Weights of a small transformer language model.
Size: width 96, 2 heads of 32 (1 for keys and values), MLP 256 GELU, vocabulary 2048, 1.01M parameters.
Each number is 128 + 32 x the weight over its row's rms, rounded and kept within 0 to 255. Layers, rows and columns count from 0. Numbers have three digits each. The size before them is the row's rms in percent of the matrix's.

# up: layer 3 MLP up, 256x96, rms 0.201, rows 83-151, columns 0-95
# down: layer 3 MLP down (transposed), 256x96, rms 0.181, rows 83-151, columns 0-95
up83 108:189129106084120135148166145111122171115139110103117111106127069135189109160138142123128197217137154102098143050140153122128124088121128137129119153096135133158187130102144111081106073157061130182200074102147119152127100160169134076133090089143068120083121148120153064135133121110153131131
down83 107:136183124099074183122152133087147143163186106156168099172137136129067111103190105172144147118133139190108129202119133105109086197078092142145139114134066182096174159136161155109164113185160122110141162114135125123136127095160120069105165161162127162169166178143137153112133148151115164153
up84 101:126127118108111083215082076116129127112119147117129097181158110072138128156135143126075093139102110120082111058125083097129141116151152168125160117144151091098169157092087118153077102086112076129147174135162169147105136124131175066109185118170137083103097068136151201132134101126164161171
down84 109:084137122112075123090121107179150137178087129174193130125118088166139140135076106132121158163148077138085089140161133153195134089125186141141063147124167139127069159174133145147097073160139148162167086142121089150129126105110102114131082091137087178185158097090155148145162124094072081132
up85 089:091106106149185137155160118106114106138155111139161092095144106093132174200065072084139131157099124128117113096118137158144124118178074190184171099129144149134093116129148121158146181161101176137131124092064157152054103131120101155085130086201112175124104136056153162106159129098130126122
down85 104:119110166120099147135095162127140142143123164185130177101106145140157111170117129121168165145181098116103117187046190170081149114182129137115092152110160089104083113094143177095148111161121137125106170099125135149102179178105116135141097156124115132132213070085074198104143125155139141077
up86 106:119143145152137150096166125104108124124136123105117114139086113157150090083117191187089122102093117181095142134140104117121137097172116087112182118129175076113049149162144154170131131095055135111103080149127171075185103105178102136106096159126110145147204142159094081144110157158203165133
down86 116:116151142120107167110176086112149179075192076153071153131153133181123193117141163140119135090132082120150116081147155171160171127111126123138134111113085121170099145137133158166119169104178136102084120132096085083120133103149108128144104054143080160114180115148202107106198090124146185132
up87 104:160083106110111127113175089083164138093144182110186121089139167114115197177147082121118149123183079139135153153177100155194126079117121098188123143173127158089114130114122120105190142101122104127167112117159096133189122166124080120146060141115060130139162119149079078114132124134150167161
down87 102:093124128144147130149090162144068127115115104142100107132152105200159181161162096116150098149121153127112146146144137136152126093116167056079069102135164145201127165136110150149155111178147138087112104167100083149111128122126189087118051119125171208132079152104190142107115168094122130180
up88 102:142125149138125101090188123118104131108130091128125162125096179124075072168120161179098102146119098131148132131106146096174189124146163169062083126139134123145157141173136117124146180063081053110137125085170138173162130101164094136138114058194085143159175067111147147097142108140155118164
down88 108:113149154136174111153154115158144114110131110168143035170187145099123102131127157110084145166112119107087088155156121231122139093161131118191146091140192151141058106133150095148105070147092100145083119106087098124141138102094179130120099155074100140114128120068151107090137071141137126117
up89 098:126141067091146169084210145115107110123110115134173111155137078145100099134118148141139104067120197151162132118099124147092135183162139117103121134067094089124103128132148174122108165117128186105118127136124189140066168112091182188141112197153107176117200119132121130180103122133120107076
down89 084:134084114127109122117105093096095146132095077140115094171098123113157156103143119126108133166127089171057118142038089100139125124077142135090206065175124138149178126105118113128127054185100104140126069107135104114159128118111087082158100125145130149091134055122159142111137208134124167146
up90 109:128162157107163150145146071152161096134079094158162129151077125110115138140092124077108149138154100133090082152156140153130127100151162196115112169115186145115150145131153135165149125102144197061162142111122114163112093088100069140134135063236109116140152100122065151139091140173150082117
down90 109:130102133096088179133133105058133165195164134091103123103119110172148096081127127133093109098106167156061094217110082125137142109096122116138137077150099171137135133109113137133179137112106122150099158153128123070146146156128113168122095164137068148059137169129093155161191210112116134160
up91 103:151102137131143134091132112142170085100131167122108093117118124126172139206088162094111122116140130112170142122085148096125133066195179141139146105196106084115171207118133108076163118135120055165120134088153125131140104105146113120129126101129126101087139137125072159066123110204053178111
down91 095:126129103155150167133058140100115128159121053191066093127115143115109089110169158088090116133077136106110137094139181125120085119110136106137057144122116118174097149145155121151064117132082127111144148157167139154132072201109128099113116130120123151111159101125151124160158189021149083110
up92 102:171130118104076114149134129110126140159100068187115122168206104079175089154140157117119151042105112080123150121212128186142108188101166150137092107122108091116112137144105136117095149136155109143128121167140104127154147132045125098143149116168150096057102113152138148156155103160136086074
down92 094:116168164153086152090083130195148137168145142083109080093094120150096172153102119163086097149126153156147134146074162135125105104165158095103122176068165131173114097148150096087048134188138156089142142139148145086152148087160178130115123131120135176160132126058146151110117153093198109164
up93 093:170106129158122096102104123129113140071137145121144126110119100117186088146142089155116114146157168151115102151104128112132143124094146091218125043135172110135127136165175045085094119103099134103056157154119178174084124128117110135140167037112159165127151116084092124139122106114145153201
down93 095:072085156108119172182159113135151119186146133091137138115099120138123135128121172112164127133097120116134110143132167154154059097166133102134157117150118147036119143060096140108127157180144134116139059096089125112165139127050107118156063118117106129129107113194183151139176118072108079073
up94 087:094147152151096116129154144166077095103177106152167116096087097170150097152070129116169104155105111083109117124206136149107162134099121102115138121140147100181110131127132169119134128130079142113191134103161038096163176139179116059209128131073115150114181112106128098076092142108127106118
down94 087:127163157118179127131126073096174158103092130115110141142127151137126187133128157166111121143156153200136161135116117112155051080175110166148113117124060174078087127142177119093144073107145151146082150200085134134068162116153118196081174135143168133152156096150153156145088134093122163137
up95 107:121119099135088079133147137092184122070118140153109187136180181143151149204121108197178112102083089107116088129120131137140171149112124145093141161130139171133112084085146114162121137137107040156174114117143110141144074086114142111137185077149105085178101106102144145130111090147126188174
down95 124:114167087110146103137113150151143144106145194157065163140096138134156124135145134128152113160186105109153084160124144125086144155134097117116110062127173115154192139165112177178154080143078112169102091154173163142126143121156161107082118120138123153110135046079140071130137098100153070218
up96 103:127126172179135135100117082113174113105161103143169089150193084101126079075096108095132135105127129159142100112146109154142112104076106157186138088192098129155160119172128118157167110143101108162145104100161155086094047140148112174114114165147123069182109119178160087187141151175122131079
down96 091:089144108093129076154154154110116139135105147121063134073142121136085109127109115140124069193168108094100130118120143104162124165110070124126145223086156171122101128153149128111120147106175150147120070169100078183180149137128167110104037137147177143100151142139125162184170160094108106129
up97 101:099088125121126118158086092163190121124125144166149186181104133103094195109108069125012097148116091115168106153140099151141136112126064166081105113135127132111114151171113111174163096126123142108165140109128106130147162091169163062131168136114102152090095128170120128179107095115194111132
down97 102:170133188122136091142069122111104156173166116080132086130104102081131089122139078145111100109164173114137103144193158156129143134103134119138101150122119127142171118063105137142160160124079094147089165158147162139165121154129104095089117109068153105179195119175175099150160187146151163215
up98 093:121130223129130116176132147136112131097102119096163117124100106098106101139123118129086161194118166176097158209140115136051156140182152126093141123121101146151093101143093113104156129190160104116184105141085129116147136145132126161143127083076160086117122196087165170129158189170143082153
down98 098:154154112090069151050177112112162081070131114150113189146116097112130121147113164102175111124113098020163138097076139125169145095072112143121121115119091141172115139123147185113131121107096113189166154154134119107083063092122170105140135147121160112095143092174163135135079109163118139101
up99 103:117166140053081105118156121147170176187100147183154182122133179148136013147081122157090127106124076113083145105123084167125175135083133132157134150149141123141179066146171108083101172085112136118131138078142102155175106107143115113133155105140115150149112143088101108127088123140143121078
down99 108:128150113182157175114169119170130090106093092125147167101093146099136079121116198130129082124111078162104061148072104106102089108161085071103135055058133129103128137108088108081072127088116117146125151113118151111141165111107121147102079137172128132083100144144104200180104110152164156127
up100 114:119112117117068136150137086159088153106119128164183159073116153108143127113113130177097125089153096144175149158123088091145173136053105137155091190136122160087105127141124129149141094170105080105171172115178118175081210104150140092169104152153126074104112190181159174142140105100130144109
down100 099:133107148121134186075079130101108116159156109118120110128110087116128133126164105204088089146061106126145153118122077092150101116121170177116189091088147115119142134100147068086171096131163160088094152073174066114136123116164124149140111129171113149059156175104135151126156164194150074152
up101 098:127117051150139105163166127115142185128139117154151132157096117132171097136093127096113177056122133082087133141108113141137157102148174070128159094128142042094140145125148097113188164128143080064150131095119138063124150149182164145140087110132098125113110137169142175216108167093133153103
down101 101:123057140132118124099105173159128137127153186151143077096167090101113179164119127171126144180127113170117066067075137131174105099122081153102062142100141083129151117113132101146156122160140193175118133070105204140184131130147140076128142178133099108107120144146130087124135087091105105178
up102 094:113150131146090153118098178151111087142088123183148119169146204119110129142082106091134128149090207176128102137158036115124167108085125162145109077126180123137091114134123118140145083140162139125103109083193117163141112150131163130147098182123180108164150169169143153040088128108120109126
down102 101:106141151187185175138144106142149126145082139120086163131109161105082097113117157117128107148135125134188175125150111131155095154134121148118128133165165132172131194123166076134085104096225151082139039157108133138113118110100057184119146114138085199118104110168083109127142122102149161162
up103 098:098143208114059153157116091169167140150139125110128171096101111145060184108104108072108089115131114137105110184128109170130109121143105170124112081124163104137096175125129163085141112083126109114057104167095148149114148123152182098136130163217095121099161097144121075139121134072179104127
down103 103:112054121113195170127155136144124123138119136143113171149095183086129143128028129139113192171111118163106110098155113129131135198074120134147175148176109082169174132140067110109103158102080084114138132142178135137083117151140096110136098095136159110133152180119125164092124110163083116061
up104 104:116084085104105094131143113137129114133192174143103076149143181126168160066104148132112162095122128144147131107132119100168145184175178138156135116201178136100195126086138154147148120087159105196112156131096098206117112117091152111086108138128144129137099162173093097059157074147167131117
down104 109:092123091111124127141113107181141149104125142187210211139152127070113137094186092187133128181111164152099143058094138143098125122121162123132150087163156103160140175178101132121103135087160132152120159066128148154124158170109148133073174126169163092136169155094119175154095118110095088117
up105 096:149120062105157088190103165133141167130123063066190145191102086158195091067117129095168084109072165093117208123125108086111135122095108140137160137158155161120126142123154139106110151089154154108137106073136158125111137105107180132165142149162137094157118143140063104153123154151153124094
down105 083:084117123168129178072082049128055123114129118104130145107123132091094151142141052120095203167169095188107028133090129118107122100201114079116077123134123128165141148129113103141128111098144128181144142135137112104134141137167163119108113127132093145116120141127117132098166135064115187092
up106 093:166155130131046126139047136192132123130139139113088138107127154177112066191106147151103149140101159151110159122126161147155133091143180040085122118154155121155089111141111148146058168133107099078093139123169123159159126111166158167080097132154143110111150096086113122077126161120103095189
down106 083:122171099106160179136150117094090141098152128113192083164132120063224122129174156102143150145164143120108134175169111160127121135086117136182101096135138169100182134098100151125194108129130119165139095133107156071145077134102173112136160181103124137172108203179150128122122076141165152108
up107 097:178117142086160142203202132159110146127114204091124140146153158091146111163146117147125128163072169137117138142142124143116124137085119120144131128116064106147068077083040105094143078158146160137134132100132141157109162121084170072094095108180118128171119175114073167140112108106128141078
down107 081:109125172116161059119089152127155101111176117205156147119129093180114117116087149071151218091163151100093127142147164109154148123139120156139128153176162153104224116148169155105142103104122098109073156150165140153132144084165135127086151115097103142088169097098157130091147144094169174148
up108 103:040133176106154183156145122147096076082179144129132124136121127090143108076162196193116087118146078128147105094124116108137137147107177150112075137150152098164126146074141089174065135138081110105093150165182087156130128116113159141091145101164148124111124108150085203132102135149166101158
down108 104:157149128113144158118091122174132099163146132106130143154094113120140151128188134082130149089150185184190115156167104154150113125113100075047170060114111083082131137072150102122192117202158190146127103087111094083138158152152148148123120179130101121073098145163127112180109117097149137142
up109 110:171124146114184183118142125108149079127113061170145121163146084136107102092122128062137163140117134173132172164105148080104119135151123057102136108092136145106170178099160119218117137168052108124131132161165179093128124139169114108134104117153090137116211097139135082103119104099178118109
down109 103:192197048070141148138140058113100097192125093144141138133137165134161119138143106117122152121146134107139135080129142084056144114104103091146152156153115161095149122106080160108138088164083151164122140137160149064129081147134119127114051135124100105170128063133149057128138105155152177112
up110 086:137052173094157113106048103145154129111162066139086129147200162109137092126155113157114087121094136146090112090093157150129140133111069104122110103148113142139173155160096169089128116175186115137038146159162104155107136142037134118150129107123116122125114111139148147105096149167191156157
down110 091:150163137171093158110091162137142112109079099113132147138115131133103107143113083054080125101112138167144121158136122111157068090135134123100144198121105106134146153164236127123089086126156140100153156177108174092149120138084145044092120106100124178192134114155084141149162161100123103071
up111 108:100133129070145110110157157180109078116147120102160169082140206106131126136138115106148133155122141152090101101096082145159175122146156180105150195160083142136081056144200196104168129160133084131122084128151076116121131093102116140165160097182131109109159103091126113178145102121101142070
down111 098:174170109126144127130107140189129142126096143181120107157158126175157127167121144162149055144111097114159181176090119122171150143105107107127132111125178149148199073170088108104059156145059162141144141107148104165158108152153097118113123087173120140137225107117143097118097153139133158197
up112 112:162103138106120176127169106166216104148150141125170116159075121108060123170062120128134178097169141113117073148137097099119085126166095151127159136109084123112161087107157113014159126133090127122122162115092107083122165106165141136160113152116100100124149203108130099133103168136116163161
down112 095:108121116158128135119128108151063097132126133122125098099105140091143131148235118118135137153130068132109118143040123178091114098093099117126129139143146070086137142090127131096100063169157172206180162161106100100135087107143150147140081198074094164131089082103146109123124098138150140102
up113 103:105154146146137051155157123125147156088126155189118103186183038076110128132114164173204139162107087106100158100123138146113121105105174078118067107121093100103130139104181134086133113090099131117131182058155108155108121175110101132126139122181141106113102097164110086100109151117147169105
down113 108:107157154152107096083131117159134153086118140107109143072155103155106140137097143140090123177112042114120123087099135111102173119167188167087163122105185119103100108145115131166155124108172099111153113135194147161105158012123183150121102163100082176112118114121074157111140133086155120168
up114 094:159124146207081120130123092121156178137161178163169100108162148135087101177134086108135134146156137123115161124131122193145134160116107168073137139120159084132098027126161094173112121081142110116115091099100095130086138160142117154178167182185074159142165094111113120092068161146111139125
down114 095:149150116137181148162081145124187075083118113103115109143104114118096169091092113137084173091112163146182145135140146073106083092173131109122150061118107201116117114183073141098134116140125149042052171108159141102128144176113115103096115129085137105134123170119125118117144160119159100196
up115 093:101111102156124102185123149139090153084050134163153120133104081174131089063112140164144065101153136148109154114129164149112080147164168133153143086135162059077085081141088122172136137140078139141105139089137118169130171096111157100129143158187119050167085117177156130152159154102143148111
down115 089:113157143136172118131145119127116159157082172120136123199180180131100145117153130105074107128115121178108008201127141136117122181118098110124144137098116126122150137147155132108166105130096131123120132133099142078198134123152190151122096183116171083128198121162135116117149075122150178068
up116 086:117130154136112138132122150108129119146148117158099166062163175134153158172074168144131136096116123165120110159074127133086112149150073136165093158142102133105119106122078172151132074105183122118069125104151062164100125078133064172150191114164114145144058126166119112105145120114200168199
down116 080:130190134173117075086148083154133101152139087171169069161135123103170077155167097137127115178192134175141104089155083140115064135122139113080127120141134126178176119069077114110103170096129176147143117122147126072112126107115128164136084143142122162113121125102127143096172223128090110094
up117 107:106133114145192106087141133095102094137161088084156077140127159103099099176098153160097160084144146120087118097135149151115123101180137187149117169158131156122119078149148126190198170173129120136120150139133134055172098122092155107096157042160124112125116151186156128146138165111071124191
down117 104:129178097117122127090123129131091105152086139118103116097124155113103138139061131187062164123163152059161180086152146133116121097041128146148098133149155166122138162177070095170049149127135066143103109124127114116103124114062136108165120133152147176160103103144179112142117094120093183171
up118 091:131107146115124094134123154131039175097138126110151080206122058107105084142067153143199143104159090135137120156117162180115144111135124115106118090133117104092111151098155085133163155066127128134156132080138122172105134086156082112132159130116103157178150172098121109075179157162126155048
down118 098:088149189146155141117162181122182182152142140138132128108165066109132158119184135210097116130098139111192144131051162120125103102095114186107138086135092162099071137143064104142122118127037103134103127126113120111139128134110057133090128152087128082175139112148132160167100123095130122134
up119 101:131165125132129107140112203135146108158163250110143150105155119115110171105138159152142114163144115115130175098097137089125188129194146117111138078130131158095128096132123112107192081111092073124115074192119111151112111122174098088129104161139166092101194101170163110125107168106096097150
down119 101:123111075152159166101114137050131151158134062105143085175142133154138156109110164097093151115149062074164136166128155096117150107064118151170069106130095114166122143146160180100145119106170089130118126127095066102144129130089071086143128155115168100101170189104103154137180121192113102123
up120 097:128163161102150135108137097085144155108059111105126114109112136184077159130101120168097107145107131144086141082134186167085155134152123087126048115119129127084132159173160089113148141119096091096237195108131060114151169074169165139127151091137124104132118147155173122095132123112147164160
down120 102:130174112109093153125125116124115092150064143112144046177087115131136111053063095107154060138094113140153149152143117102138128150102109064115092116127145158102147183067140086094113139172186121138133163146175142162058127146131118103144143174100185116117078119185106114154114144144085146095
up121 098:087150121178149103144147209125157183123087173136120111147191101125103136117148178105134133153094159132085099134145096122032166170142122111142121064094096164070117103107121133092148129126117139150178122163174135133124155133068150128165121086118112118054104186168091119119146137130072084104
down121 109:138143135138114134179151120141144139023093175152111153104121187137189120149119100119185080159130110118122130147146109130117140095056127163151131122057184153068200138107120117094138115104118092113202126164162094118092177176131112127129146131131083092113154103169114157151132173172098165120
up122 100:132168122134123111158132143190115149160107105148101189063108122159071155077090154131113170194129090111074183119161134087167177121166128118125126120114167144156116081089132084144130178130111104108093113081074115117150108170163093093208109127163135118080122133155156072079091114157130096119
down122 094:107090086174126151105132116140122101136050105108153113138163147121148119146171143097137165133151116159148137140085102144076143168095123155139105083191044173165146169094120143167172075105094131181163130134133161057130115147134090091122193181089118089146130130149126131117168170097132158055
up123 106:130092190092161092147140120119152172049170171137123130145079112096080093153103120172093159103157153153117118130076110107130125089120110124172154088123189165101174165110081121167096166121146147151153088145131117134145143211117128173123114182129071131075102160148132106196120111122079164157
down123 104:129096053164036155137119172121164163113137147176126124156128167101084135153107097177103136135133102161128122093138139100121106113156138094187118141144144158158129135100145151138158162141079108165094093102121132140040131154128165092215073102105167152096097102085155126096186159099121080119
up124 103:195105197151141143169088130055159162130105144116136112161133088150071128130118144129084143120100163139102119176136136088120078047120144097139120102128105171193178133111120130183136139150073097122089109162093112118136164083135165103106110120103068090070125134067115151086167106127080117158
down124 101:139144153103155121116145133114159133134077119153158054155162134135165111098113124108176098116127180110105128161087100144146131175132146132131091113100129123074126131046131083081166132175178173147122067076125165164091146084075096123117058147116146113113096193152118040125111140158114154175
up125 091:105119128099096145072129155075125132182143152097122111125142160106099136186141069140085109111127115043145173168145081137091188113146115109097123036115087116134152067116140132102138093133138115144103153130162162180072180085182129132110128135127100112113101165096120118208134175147111096161
down125 096:102085210123150143140194119132097158140110155163093156115116199163139213129136153147139148121108106092103151114114153125079173142130087087142114155135119150100060113139108118121123134121126129146074091189070087079148120124090132124114053118139079164086147132169091105124091077141168101087
up126 107:130084182114125081134114185154140122110088177079124075067161126115117178152098189166089074134131073158111179106118113105106137157136158117113104107088175141147129125115118166168128081084129098136149149125100168062173146113167123116090145180106127144098180131150132089060091171158175120122
down126 123:140114106112172094155110101066171113088206144167123111140078124154083144088143095096087105157109113137084157084169133143177187095184141138106084121160158144114173090145087141075120177106136191138146164063124141176135159141168125094122114160096111134108081137075124174156140164132116133161
up127 097:138145134126112199151127085104114147115128135088113117118158154093145076142150136169192142087124122091133094212089177204108103173108141124139175118205086124132159189138101136129117115156140118117142121100112093151159094101137112157193134087152145110077125161099069115115128135197168179103
down127 089:087194106145138121104139138166195082140128158123139087149119100144157150139119104111073143118074166161113109108134105087131179150120136127144104105160194135088109113182139144133171132098093101132136149082139123081144136145052107070070112102107156121163145082130146075150151223089167082155
up128 106:131101063151160116111139156096132099141179104172191119158132128125173076168098159136137090155122180181169203144165102142152172139163069140145092067132159120142088133131097122156172122063099134097161122124112154088115116129117169071084127139106131113108194163105110163109165069155127101112
down128 098:119043153112159113116148137155142156165168131097115154196156091102073128141098105093119060089067149112111073102114089154097091136083133081160180109108139141177116127053114098167172145106137107162174073158127178083120149131081172110124082160134096103122085124150130157124133151111119111121
up129 099:119096144042099109134144079099131186134099113101122130175086148129145089122187140096147145147116152094078140129128105142129196156064157047117180171159185137145055176180125130125122125122097129112067094172087121119137124104092144174131182098114106115102126131141128152141117125154179171107
down129 103:158096081164159101107136149114095138178167147092093123166115123079128169134203127153082129153176175155139156140159105126145119170154141100141097096130156137130106134137027114157084154129139132136147137139120124177091156132214105133167076137128052123120118122134106187139142164067182083140
up130 096:187115071088107122208167141140135113118138054113138166137111172093166187131186116148110131157152079103111076106097170146111123174087107131105115113186140136115178110074122069113155150123111100138139112113103093145139163134130094150162140124162113096135177163044152161088134123137187112165
down130 109:184149050116148097155140130122055123150104131093095134152153135184165125147148111113122116158164128111119140094161127168123133187088085114166062162144070169073101095105115065171094199111105175125141133113106139157142165106108099106155111185102140129131123153116140132166164060162093171147
up131 099:155111115098127107091115135091144117087069104184107098086171129106154128123101156137104088135142116137139086085142156157109177134109103110187111117138038140155115151114114207147153151149099140117126164187102137108144193099134080162176183117178126180074137099189166152108103094108110080123
down131 097:153149179110105127125143089092153175061131111149157127115125178098158167091128158142126162141103137144132147113099104111205093130070135112122094120119154155125086094143125170162137132132107134167133155112134107170043188135156187109132109139165170197082097178189180101135066096089122104133
up132 106:158146114096142133168167143155184127151117151130144114077121104117093117135129175089098112166131114113121121165136095148137139101104140144113115156085154161164132115133149076130182175088080153139099166136083060085148165131146074129087131063213130148122129138076143064162090105129132032170
down132 105:171140134108112119096114109108114122104190080117100115158136142144125179126138111154113063090127146153132165138157043052126106155103148138100187211138105157079191118126134118117075120101135128091114171133110103149155100150091124178193122140145162132137069135129117107129198158180112153077
up133 101:108078139102092168173094134145128128145082142105095116079122127159170131089148154122073100125049167123159169116143106088071162092148090131188107120168214126099101102135178110158127116152133092103105110103184152177144167139115080126173148105170111181083127128119163169159138136126097178106
down133 117:117169107121161115202149191078109133123097140149158135098138163100182119183100122184109094116094133172175126180087122126127106133073072115171143120158101126178132124054101111120133083090109098162128145184180172122193131149116068160108118142130143076115134077132064127120113108108117133114
up134 102:119045154090134093155076105126147140134159136130129112163085041159208145125127116112125103114099116084124129149130085131135135129086116135148123152151134115121132071128059174153199123146140118097126132089139155148154078164078137177095114114123081083138140134165114225117098198135102132108
down134 091:092128136129156151167154108116123144133092129164135154175197146103081090097101120103117198081143111128093178053132180093092149149169117155139191167129108158162148158171168112120095191129148106078110149146177185149153188078110078141170094104140162130126119118134113089122121142134144119067
up135 093:117051128140178044120109192157144174051130109135147115131163114147149167144144128132120124150104111148166164168094103112085099068090170100168130141100080181137133146101106181108145095124082082096123140105164126084095146105173156155154113137144129122118103120074173130155171108094075171099
down135 094:200140129069109155184171086080147122153101060152141115141135064088082073144156123098197121094150110094129158121142103093103080151162108105130112129154137098152130111137121168129147133116126070142068119122138134187160089189135163093136129107099147103144135134099047160102123067162152124149
up136 109:124103137100164138081148093134035085080124100090147136118130103080130108115135121138066175130075082131121100133113131167132130197146092067112142108104134146141130071180152141118126121210122126151080120105186096130154134175139107187139128194139116106168151142099158114128154130111185180087
down136 088:153069100172148108164146162065103158090255125136115135135098145160137152155123139122152095132104113111175126157120135116172107117115128121132049090096140127133134142099133113171073173128177123118151105091104175121107190149078083105133151091122140085156118133133177168130146096130060085132
up137 102:074149150166141053191156180071090176106105165060176136140129098142137144157158090120137161149170153143096150091153111157129124099132172069129104146101136159067128125171145094109140101118130114142156152188083098139137133142140086079184097133165068106112125135070120199136134155124127132145
down137 103:187143134120197137139145131084150138139111099140120118164071131106105128129055135141114154189082125153089110138128147120119100162132088120149190080081127175132160162170116156134127142143154127173073117125160143078104081175120156189137104154146173173137088159101146080086097105193194165146
up138 119:120140137112128108123114125198145150055120117175132086126124124124197115126110092086140127074150129072087137094163097111129171124114173156123133176188210097136135092112176126114191177121097089119096128124158116115140085162161080080149191124110164097185161136139139136187107167143113147150
down138 116:036130071150077122116177161108140163132119147136070126124187059122161133102204123156119182102142105137090155152137123141102125117142124142114109130165076115091148167189136107146197111112087146102163100081109113119149152095087133162119067167134128096159152159099112165088099083146119149087
up139 108:204117126145120110129098108102177169083162156100123148152143140122123127131154153094108055092154148171136175136147125121082090166132102151135115056128094157151151147133157153102149111091123042109186183130112183099127074113089136131135160129111114090137123190102134118101075156208185115136
down139 105:132150191169123135133157125111141153141219095096135109068132147072097123170164104172139135118120125151115086125082109131110160074112161098143120107130072106125086161094163129112147102117130048158170158201108136117135144127151049201123129059159083125078084122124135145135138159116125150146
up140 101:092130128141136137190136118148140116128151085154137115109101081093152102155115147139128109159093181148133110095119149126180141135187095130143071152056168067179081134099109105120152151079122140083144183165110123126136125111074072105115116063170122150135111156081225132088121121128134066176
down140 091:135088169141141078168139129143115049100161190163110152179165163168117128119137151040152133149149107153129080113111178102097213119151184112108181225146149111153147119139143140150110117146147114132093148124112147142110149108092170138124126171096118200135134159124122132094124171169121166151
up141 110:121138136110147152116110136186151128101113094105146111105167098156185146152164141143128083094108170118127180110139169126134127122107127169134048054106157117144123228146148106073112167122115107139122163130178098114166085097146111067155162130093134102128151158150133136053140130196120202093
down141 094:148109171129158105125082097098083161156177118079126129116118130193167191152157118139129145094121137153142117117210163116186172149155131149108098142116110199131083098104113156082172197127155151157121144179181097152135172162138068116105141111155121162095127147140082156176126128079077112105
up142 095:107123109000154114121059147074125128121131146135137163124140149163175137090056113112128146110148123148108148115165175107143097154112082138128155112130093133136107151150235106155159130168116117115114128118124140090184164085126133156145101092146148142093100111087124131036109096175149152131
down142 103:133104163186139061117106186066130132144114140158191131108102132199087114104164118140129125109080090127149079122119143089117149098104133161126156152149093164122134121137168154155144006061131107141104137137156156144191115121143130144124141144071103102155113134095156173114117203136167119150
up143 090:126175126079089182155118095116146108116089111135121141125170158076129052160180121117058153132135126110081162166175123114168177149112163158189100142136129128064128135113134103158139144134133149090176129105212121153138110110163119189080104162147116142087176115112115164126197181118110138097
down143 087:151164158190215089126100122163124123146132133140139109128087137181175140165085096118215087096123088147134091109196093116126150123149124092146106105133137128153125173166167133144191147057103108088114101127108153071090136139095163166091167121115114150151139161190133109128103185141151124165
up144 097:115086131145178042122157146082136128117106175134218065148090149122093167128139118151138094164150075134132174091142168119120113131122149087098127134172195161123105133127088117085090135136131116075123136127086110113107122069181121105120189193138072116077164149133161111084114147137138161154
down144 116:105121145128132067107157101089133119112152170167172126073090112142114117101119124142113140115120079110146066200149152134132204139111096086095154155170152134131164102186117140075178128162115091149089203126085088152151121113142066081109179176139123122169164092139124174112126073138157146167
up145 089:150068135149137179184104163161096171101094092125106090138103112126160131079094113152125115059105130114086121137158159110183108140131106140127040129103131104173133145175162107101115163155138112136206071170146071126108117156128130058083088124155071116161091126154107089130138148139148092177
down145 078:162132085108153112094140107111106162138118201138136124176125149058097127102123103110111125184113153174134116131123111076159116174124107165117131205125066104127119167091136169071162055085157099131129135110128061059122139179085112121146165154112161106177151083166108145139130168097084141101
up146 085:055151155166186110182134172121124156104119119110199129136141141133089150084092129162106150110107099128086080140133112115100116098118096154103156128165144123101092111140109096134109131113101105138154186142100151073116208040129103166153158161053097134140122115127099085195085146187132130159
down146 098:188099116105111099131103104141161074146138088127080174161114092155111156136175157137119146124050174107096166120084135099139154106134168132155091145099136142151153130130163178122140189135105147151109144114126136072128122143091049108101180165171091137063114132115160195067146165161146187155
up147 098:071128133116138179187120161155170178116165154113101158092098140106125136172164139094132142147150125146131124120137123164115139091127152104136118148119121106189042155071207122122080144054117127099173112118162122141171142093133092130153127046167146117159136177140130091153036142151130097106
down147 108:125136162111139166149136106195108131120129143146128154106193091117140068083135123089171101095136102136157110077127135155086124159165098136147131194094081091129086154116198192151092138093100180056147108139133156195117076135146119079084150078095174118128091136144121070133111135138091105126
up148 092:096161118068157166201127139090146100096150123161097129078192156099135150158144188120095153110105152135106111141162105116145118147123144118114169084053124131080152164089047158106132115115082096164109034106094187115154124087120135172163137154170123116080157116127091129147109138087129120117
down148 092:155061114103049081080129182153122103099120139092106141188094130198043110081079152119128123149134063109139156068083188115122132137120086144107101156118154165138128143155100114129118114171126124124155100063115097135092155094127153141130128041127111143138094170127155159129112131140107170125
up149 110:181069170159164152125150078124130154124083054126171112180138152120163130146107143138114116113116079077134138101125114156140158116160134103099125136140172125076174175149122141149114096088104047185091145093132127128115125089078164108159152212133154074171146135069125171094141172127157140158
down149 101:131119136122083135126155140086077142193092144109117195126112109135126094133138171073186095143129113172128100110073157124133162116114110116089099121138117085121148180090103106154187114119123166108145135138143156115123132177106156130155089049164126078066127133122076084168061146041099122172
up150 096:136130083151121191126119147123103106159145108113135144092124070121124136121127043139130141149087121141094205108106089141090128129072123118108138153142099111108071105132153119122149165115095135119181105088109091153072141147122075140049106126176132151126117087106212165170082138137196143200
down150 099:105119161094085131114132147153131081091116063150071141161085094163098128108087112056110097109174073094133121162155179153109150127144100169163073154111104131107167173096149122138118160143109073143133096164112115158139110157113176104140148087147168162096167088157110133217159173144085100160
up151 086:155153046185135123159083156114123112109156073098147088114124151125134141080084141111101102084142094110090161151171119093152152112098115083167136089165124131140138056186167152168125161114151162179122156144131170134093148098174081124123156099138139131050106121085121115123099169191125170075
down151 087:109189197130155134108119176163093154155138117080116165137106099073120151142153136182109062097104123147065175160134154094130109140153143151083148147097174109109156117178125170144105155146155127169110164070080148146049132132113140138149150071125137170109151176174136143108108134057123176159